Each number is 128 + 32 x the weight over its row's rms, rounded and kept within 0 to 255. Layers, rows and columns count from 0. Numbers have three digits each. The size before them is the row's rms in percent of the matrix's.

# layer 3 attention output (transposed), 640x640, rms 0.0305, rows 292-319, columns 0-79
091:133128158155104147075090097107061120120155130085175145160129117081100073129079105088147125117138153162091141090148161115123108151194149098137101181082191074128115143123057141070189110064129178094121062158157166153126129122158146133105113163
087:117111154115102217111125177126118190105102107191121043135158075142117124111099134147160114083131129175134143168174171112068113135117155111118135103100127132165191093123089154149125070052147138125100095146151107147113102111096140065115113125
089:115160207102065118105101152105113089081134117115167126166137126117136090122109144115153078055165088128103101133163175124083114091157132132180153171097127145206162119102104161067130081052132129140141120112190203201123174117158170089079122159
046:111152112148147141154139163130128143162097176137098118092093133082126110181127130173132057132099145153104149118163147133187063156146148112090103098148139119147112134102114125172116155185134151150157083073124105123112171114164143158162162185
067:079093164148111103155126117090129095122173099135078093104120152134155114153130142166117112109081140127053132152153114113066108135169115125164071177153135116085155069140140119180119160121127159173169167125100094095146133135101188196107119110
078:161111122144124123092181118079125149132132125086179161111151113117126143059109116118139192042169172073141128103114108141054130152197145135141138119121148142153121153113144134086124164153098190081147097153148167138149172117137081160152150142
087:088092077115173069097081105136169125149156085107186097140130116104163134114153173123129193154139163140112162124099099211117146146149121105140143202199125132056134189145092093131092120155121160188126158116092135072102091131086064153084102134
087:132104085100103150152166123145162171123119133183140137139089130138111146080141093111143188133121170130176146215166086123075145137095132108127170118168054164101156159181167036170147107135127115108123097117093069120144089153127076122118119099
084:122152146072198082107138159122168108100096085112125090115181131171185116091134102129152126110089116047103126152122157161092154123143128154084137047193092142132107127130163137149103099132152139095129114097131049138070150142139076156097159134
108:121148139161132105106074143146099124145141149099112152187165131142159094142132167130123082162136149138085164114147144119172152108096125151170078159196163118139149080106081149063110126051101137142158115134121137165083137139141167100114103099
082:186150130106121126138195123111119152197092114147168116118106158168112149128105090138129172078111159074154043148124108080107108088142161111087132075137101108125140146143167131125170154167130121091141084147100090131167122174123054130155072108
065:103119105155170106103076152134145162071144146111122122157152131131110098118125142136096096103120126094192137141171181137108105156151121210191164125127165107134091133180088090092040086092130180183169130091192162152174140133065160091134118136
064:145158125112172148128137145127211159127097132105114128182149142099104110119160151125120140126140110141163110132164114147152132124138179157170120102122167050213149104104133100046159100064148153112125151126182176150143151086130154109129146130
089:123091110110118097122137081087112084120123154093186147087083187095106121124080110109137160121170137146175093084089112142112104141161125123114147167116145145067123204139113131109127117211094152152169166113133101047181135161110144195116121112
090:113166136100150046102126165139116143137110139116126130134124161171168124116132141149137097125117089104100136152136166179151128126139114164127181075150162115099183096134175142118108045106132126147185176110148105160058132147138136145052112124
083:141171162172072203097155144118103102090123155112100099071076128133115151152116159175089065073120120122101067114118196116165097117175110149122144158094147156196119108127139134146120098189109138136103140087184161158125156087183124144130161176
104:102113092128140105144143160129181160155067113162170178198130149141120154150141104120189165152184200112179123170150113123122157117096149112125115122162071137143147176136061088122145139097114145107105095106128115139141158142070097098144063094
078:220123153147156165070147145131142122119119102112129126124176111092128094078108103112145174126117123110089151134089134166142121149145171138138098135144119144107147108074130136088144125150168165060094124173035098139075154119152119164091106175
105:104094109138198141129103139124186113085134100126105073127153121112168108148174168123111144202083082161101110140112112136164142112064105139143153143170143149059144095107121118165071148114161097133141231058109115095092117140061155144079111125
099:102099124081169148146166112133175167141098098144142134148154116163138160117173084140169171125142157087141144133101089107134140133143101078083102097110107156190047163101097078172159144116143127089109071135125122173137124157146077149116169129
104:150122161125155157146149127132150095126146115081115085064129096112124101118128155100085117127081076159066095109113120133166155090113114145115129124095208130092115104128173180149100112156154099174116189104115142146114129099121098170101139161
067:135142155170067130104086118062146079159131118096111195143118174134180081186114128114138086154136073144143094045123115122172061082141095160157089132130135127106083150132113148061161162108127112108148136137159145121134117145149189147137089107
100:119104135069117163140163131130092153120146138185113109049094120080080151147096140135120120147137084178148138083140151154062072121159118072071152124061138116096147117140150173192147090166144110139110139171131066078179081161111131122121148103
086:116129140111105162124124142160121160142071132215098104140130120153076165095135122150177073098129115193182188189142161085128145116088131111104152107147130147127139121143101114155116072070139116119101110114135092144107091156119079084118131115
073:130134185173075099137167108103077044139138172115102191114101136129176131119134174188118037139162146117090078138135100132194150143116103169161081154111130110165117086058100171112113174122147118139138140153139154133123148067176199125176107125
071:149182109133074162113146098121127138159144159149169168126113110121073151136119087108098153162169166155166159074047128130168158122091137103116109152128145137160115184170134124113161110124097138069109108196100144106104089131140086143153088114
060:159072134096117157140115124098107110082129133169140150087156103124116141098100115168154158107145149156106143163109112146139131184113123083126172118152112150084194032080124150192081139073143082119115142125082144096126157133097143124116092113
090:124128169130137110154150127156126151118090136122131176132091186200141121160150110154165104139137109189142115206098174134144147134098128177118169104177093098135177178172179118151121088204177103156087100095137097145116114126105114134104093133
# layer 3 attention value, 640x640, rms 0.0394, rows 293-319, columns 0-79
079:153126086152136121112150078173083101137127166149155142155126167161092124109115163165103105160133116138110181149101073101127151094130088097138142166198172159108122136161072113139087110160132109163150142112135186104140133130221111125133152131
085:176095106186123180105138081161119138102127130185078147073131102091151136118109140116102102168130122129132142090140127154105142163154093156092107148164119101117171091166081099163136120226112165176087091113093096059102179119069153163105119110
058:096067160124123062097159131059123121148140097098182148107142159110130180144139149034105115159143081105146099170073129075101165173126168139128161139149136114117144180136094151094185097102099154116136158158102135154138107146043107145125165110
074:100131094117135100143086159123070127213129129130170128137112122099089128137131129050130165153133154165126137138081153104127165166097141168147174044152119200116119131144163088051160120115122139135138093137114109122166063076134091096157130167
076:123073123141155130160124168148150111072124097204100094159118142095099158144148095166121123175083117121098195107173077101190116138173122126100076118175061095120114085148146094116161117089148112087104150101169104128115113121048174053149121129
077:114150131183127141167117143077135139157117159144120095090145136157125135117106097123069169127148134133088170100094068094089131128099139170117154068117134192131138082104145103118147159100111090065183120138152134136190138046167166098160166121
086:151135071148113124156158100093125129139151111139148103118122120180119150134100158122152147115095162130078116090115220120150082149102162118129093161190178173115094078055121121167167161099178069093140156138141204096126121123171123028155192106
077:149119109161076135106102123127151121115088116095144096102153111094118110130139106124096195146226179183145134093128071142103101130137091104098105153111187084136157129137106119083133107160108066146126203194079158112134162155077148098108138163
103:110127178117126208118146144135162148130147083113125136121116122098124163121130142190140071115124092121174102152120154148116073074114150169152157121113144153139124120098111137159145132197128126143106117083129093081105206110157148129123116119
083:099110068067147078093085100151090116103131128131133104159127138134114108142176141108107087116132134093133172084154154143164126141159107023176082167104119120123069121098114132185112110106133090197135113075139193188091098164148152140089137098
069:170101160158078238171175127078126102106164097116131175126124127120109123116103106096147161124213134133133103093107104057113105129123095101118138172173141121157152094157126130144176055125094085117174142125093136107127130056179187123137145100
072:120080113170106178157167132117135132156123148134151114100142132159148140132121091064116110159146090161115143146136100112118153075193132129080070124165113155109180174169180109126117127139106126175148157089077115106113135141106151131123138176
081:168158147117166129188114161121108169092162107144102099120125095133085126146130110148144158196133144086090140098138107101152144156082101109150106130137093116146106127148152123110156132124170161073166089137147130165125120134082095091159166157
084:153145161167096163131141099123132099103109084138127110094121106122110124133115097070135143125143143162223073099131150147087072143091173219141147156121154181137108120162104121114134182202115129071149087099116117117156189099077117141140149090
081:108151150088125094136142104111126127090111095139131134164121117087143068132100062098166120154098124143230126167113106089107192128116152122171167094184153060130155183137107146141145122106116171198148102160144115110102066176038182195110110169
096:113094128122103219126129113088150184101131175066157125085138128124127115111109155164124097119095124145071130124130180120135137100099114092167109169114133139121094093082087156163141133185112068134139143102086152124111150164219165150128168082
075:036116112142079036116139130190140105145122144128136142180147141150119109135140127126094106143084122076107153119198080122099116149150141109083143139117071104158134098122141103113109189158118086141132129110181129121138099119116095121130166149
094:100154141141157066130109161162136131180104175105138113112143135162082140132177124107127182113181136169115171139129103105120145095066149163114145102165155128135108184153171107130100135109129130140155140224113138174176106150123080136147174146
087:126161119134074100119178155120093096104092136116134143066125173098134129131082175149126122141130131133152084136102104154103143107113139193154155143136101125119136107070109166106164096155085097107115172111128124112080217103122175062120088129
095:089154104121115090100102115164113088122082138124161087215145165153127151146161098118113174154164101153144137123113091125119102129157138127058148102136111091120164191133197111088124119116105166106149128165165100126147108147081120150101131144
068:173100121114174204179166121179149167120122086173116157099116092106117157128128072112131095086140152126073151146127089132117193144090079102155111140123068139145207073110123104137061153147174147159087103144149119143139135094159094148103140150
091:162176105134127062131129091167114093124156101141109156189131107135147042129137124119155148163119150100130158126139091106174119170152094130131144089157095183146090154183184128069102144092149210067161157124150158170081110069136105122156168132
076:167142129157132164121154109095105152138133127108171113085120091121142121130058152149104162155095136116100099129131156135081140128125167155150129155146190136109134116084085131138185101201110090114167108107099183089129175122159109110136145091
070:121112138094186138127151198176117164127136111080177106182127121111139156110132092140159127171082136145140165160067121172105089099165143156163127099142120136162154160162142088166096080125119162080080127101139061106161140210070058168115106111
073:130087140131115099110133105107163168118132143122115111125130135118107099134098150203105077112085102105093152163229127086139135172140166159136145104125067121114177034060175158111133192141157034141096134065130091160132134114131132142140170143
067:091193180160065068099109151154099120164111112088120127178145115109118115107167185082139148149164116080120122138144108053082115163069120181110106075117117093101104202099107164127147128150105155129084101107120162101154160119186107090119168137
087:152164052100094160136119099043123144142138168099154108122118104109098133141074136059070149096073156168106137130154165101057090089164090071080097146094147128152089113171098121167162067081096120145144147116102164114158135144165119130148155074
# layer 3 attention query, 640x640, rms 0.0361, rows 320-332, columns 0-79
115:136152135131101055118093158193151103106140071156156111160106131152178135148090029107123110137126098143109121093120195066084109144166095169150159104133096156151127164107139181102116137140115100149153123115150143109129158127176107130122159097
112:109140106110082158113122159116122088146142117084128108123139190127112145120132101143134099139133168155189190187083057106129144144189104080161117147168053132082163188204114162149142145139122186166140100077093165097120061132123181116168126140
128:170142094119102167087091134097120131110122101071184069117126160109090095146149087129139142163159137159128179088135098122102094141152106097131168159119100133104192175169125178134124112177108168183151117107118164125127099139136163186127177145
106:140167140138149112104133092131149117065168152150091182159167112109181118098169078067113153077143158176131147120088155156101115129085111152166158085126164073101158138098140103121132120109101065117126173133122089163138115143118116128168080120
120:167104157136128193137099097107107138121162094092160056136141194125120128117088115136154145130164076123149144073121121071105094145179109122139179133110126166119132145170113157159124126138184154133096061113168133119184076145134193178102167114
117:161150150128131148073095087146177093088151101143130120170146127135125122132189054037132153101154123141130175122088098159105115100099129153133174089167136137071170143157156152108127151090099138178162134127128074156135106144151166163156139092
125:148117109127121193127080120090105178133145148088116083110135149089093087120125160190100160144124125129178183143125043152122089119107154103132145155119131114112146141158097152175131139155202233114097091136116132112179109127138162147123138141
122:096135116150141067113151129184120099094111142183093156116117110121169114123132177136120143142103120110085089155147151208149146117079154120127099107109114097136099121082132119123169145091070115105117189157166124124080146128107114051130117122
118:115098151143119109157192142126129109173133146148113139099137070132127171143096183172116158133111137094099070136122142121206147175139135100153074133111122155142054125078130083132149105098105080072076146163137142127093181132088112083086111125
119:147109107167087138168167145159060100143065098118167092128121134137167174123102191194072186155108147127142084156154149112131139124151121135140066122106140133114129152101109126125117113124135093120092137181135187091131201120105143066140146106
118:193170049153152052139165135192170065072104100132106131144148118105103091122178117105082148164121139153129114095107156137100106120104116120102096127128131068142182131085133127121140141125109124123168156163080152137084148151124137111109151144
111:131149131133116112112094130074144032107142058094149082116112141081153167144105066126182125119142140123099155121113120123161093163133059112158127093129096169084118134131164144141125168169146167185146131098100114161119111141150148113128186072
114:101175134169123064124138162118103062101147117127117127137134162148146174117148135133116113129125147104094127199131121154145116146085081104128081133114127111098151170099186143151152161142128136172136140148129120183112104185140133070142137152
# layer 3 attention key, 640x640, rms 0.0345, rows 320-332, columns 0-79
108:176106096200107158131163107132165136120120133144087082165122129170132131130114123083178139152148088144134218105110128127079140098122103150149118129118168148093191117075105075122098086196130122151191134098075121080163193183149149120073139089
107:073113143119099142150065149119094098158080095112136136163141137133083064112165149123158135201132104202180172098145095161167204168088155203117146143120064128109196127149146141136164147077102152139103092137136109087155164128072165145118148164
123:089128098130085124122102111120111136149030101133096088180128151150142095135193110091159138179207094185112161070112133128126120149106134150120151111085094173107163152137221126126107090111096177093154100111139106119154105124094133090085158105
111:152116170115134126167095129099127107125134129144099180160064155146212116108118085112149127086136147173091134158149210075135094149081135134139098162091146120165116131115141111103138101140107119109150085154114129142112103067144088074118156048
122:035065133143151143136164105179121129139078131122120137102103176137149102143173101105167119158202112140136177126173164120130162122082092103128110127111131150138145186155198179163098112117092150095139099137147114156121060097133133123173134143
118:169086167154118111161110123092130105169098074146106137157083128160179136131151083114163111126138128165078147147150175089134128127090162135153103157095142104131144117130175129077137125108143147113170076158111133117110119083152132065103169052
123:078136149131130129095106127104131097136068099138136141086116117168170181113147101120169154094154132119095128129179161152193183122142115086115126140111100105134131120118214171174150125092110098099121098138155087183092115103115123137146103153
120:180126113110079093137132135096145125128193144139129125141139130123170186125070123142097155110071148080109080145123153111108122147179177163130144079130134125124134100082074141127156136161123126178085157164127121040111155147129129104116116083
118:132109130112120127114169130137148132115186166129166110066152104101101122137086171152114132093079169062149051135114076107130131146145148154135128080182131147098079109134061117138123157121113138153129168115171099151136140140126149181167109128
117:170130090135067116148132126112126102091104147146159067088128134113105141148096183110102124200055152075198051098171063124085130096124158160172171084185129180129146148084096122122170115145129136145096161156111143104152165171078154126154132062
117:131180102136098093145097155076085118152133137152102137140134105131132107118155155130131178100110141131117118161118143130122090124132136199166123097036129130141122165131119073106142091105103144084123148154123050142162141123103057087140145113
110:108076146106107103095181119242073084124136078168100132152105136132092086119126134127132066171115132128141143121191149139119106098046124160174102135086113166131112207127160156111091123043113124073130127125112155141144119113108131100156177094
110:156132166127080082152138171125124071157139110144111124175126122155167117111140088121148144130119143133095091171175137184135122112076136143144107118065088121142116151129150118132094125114117140141108138149103094146124110120110047090138137131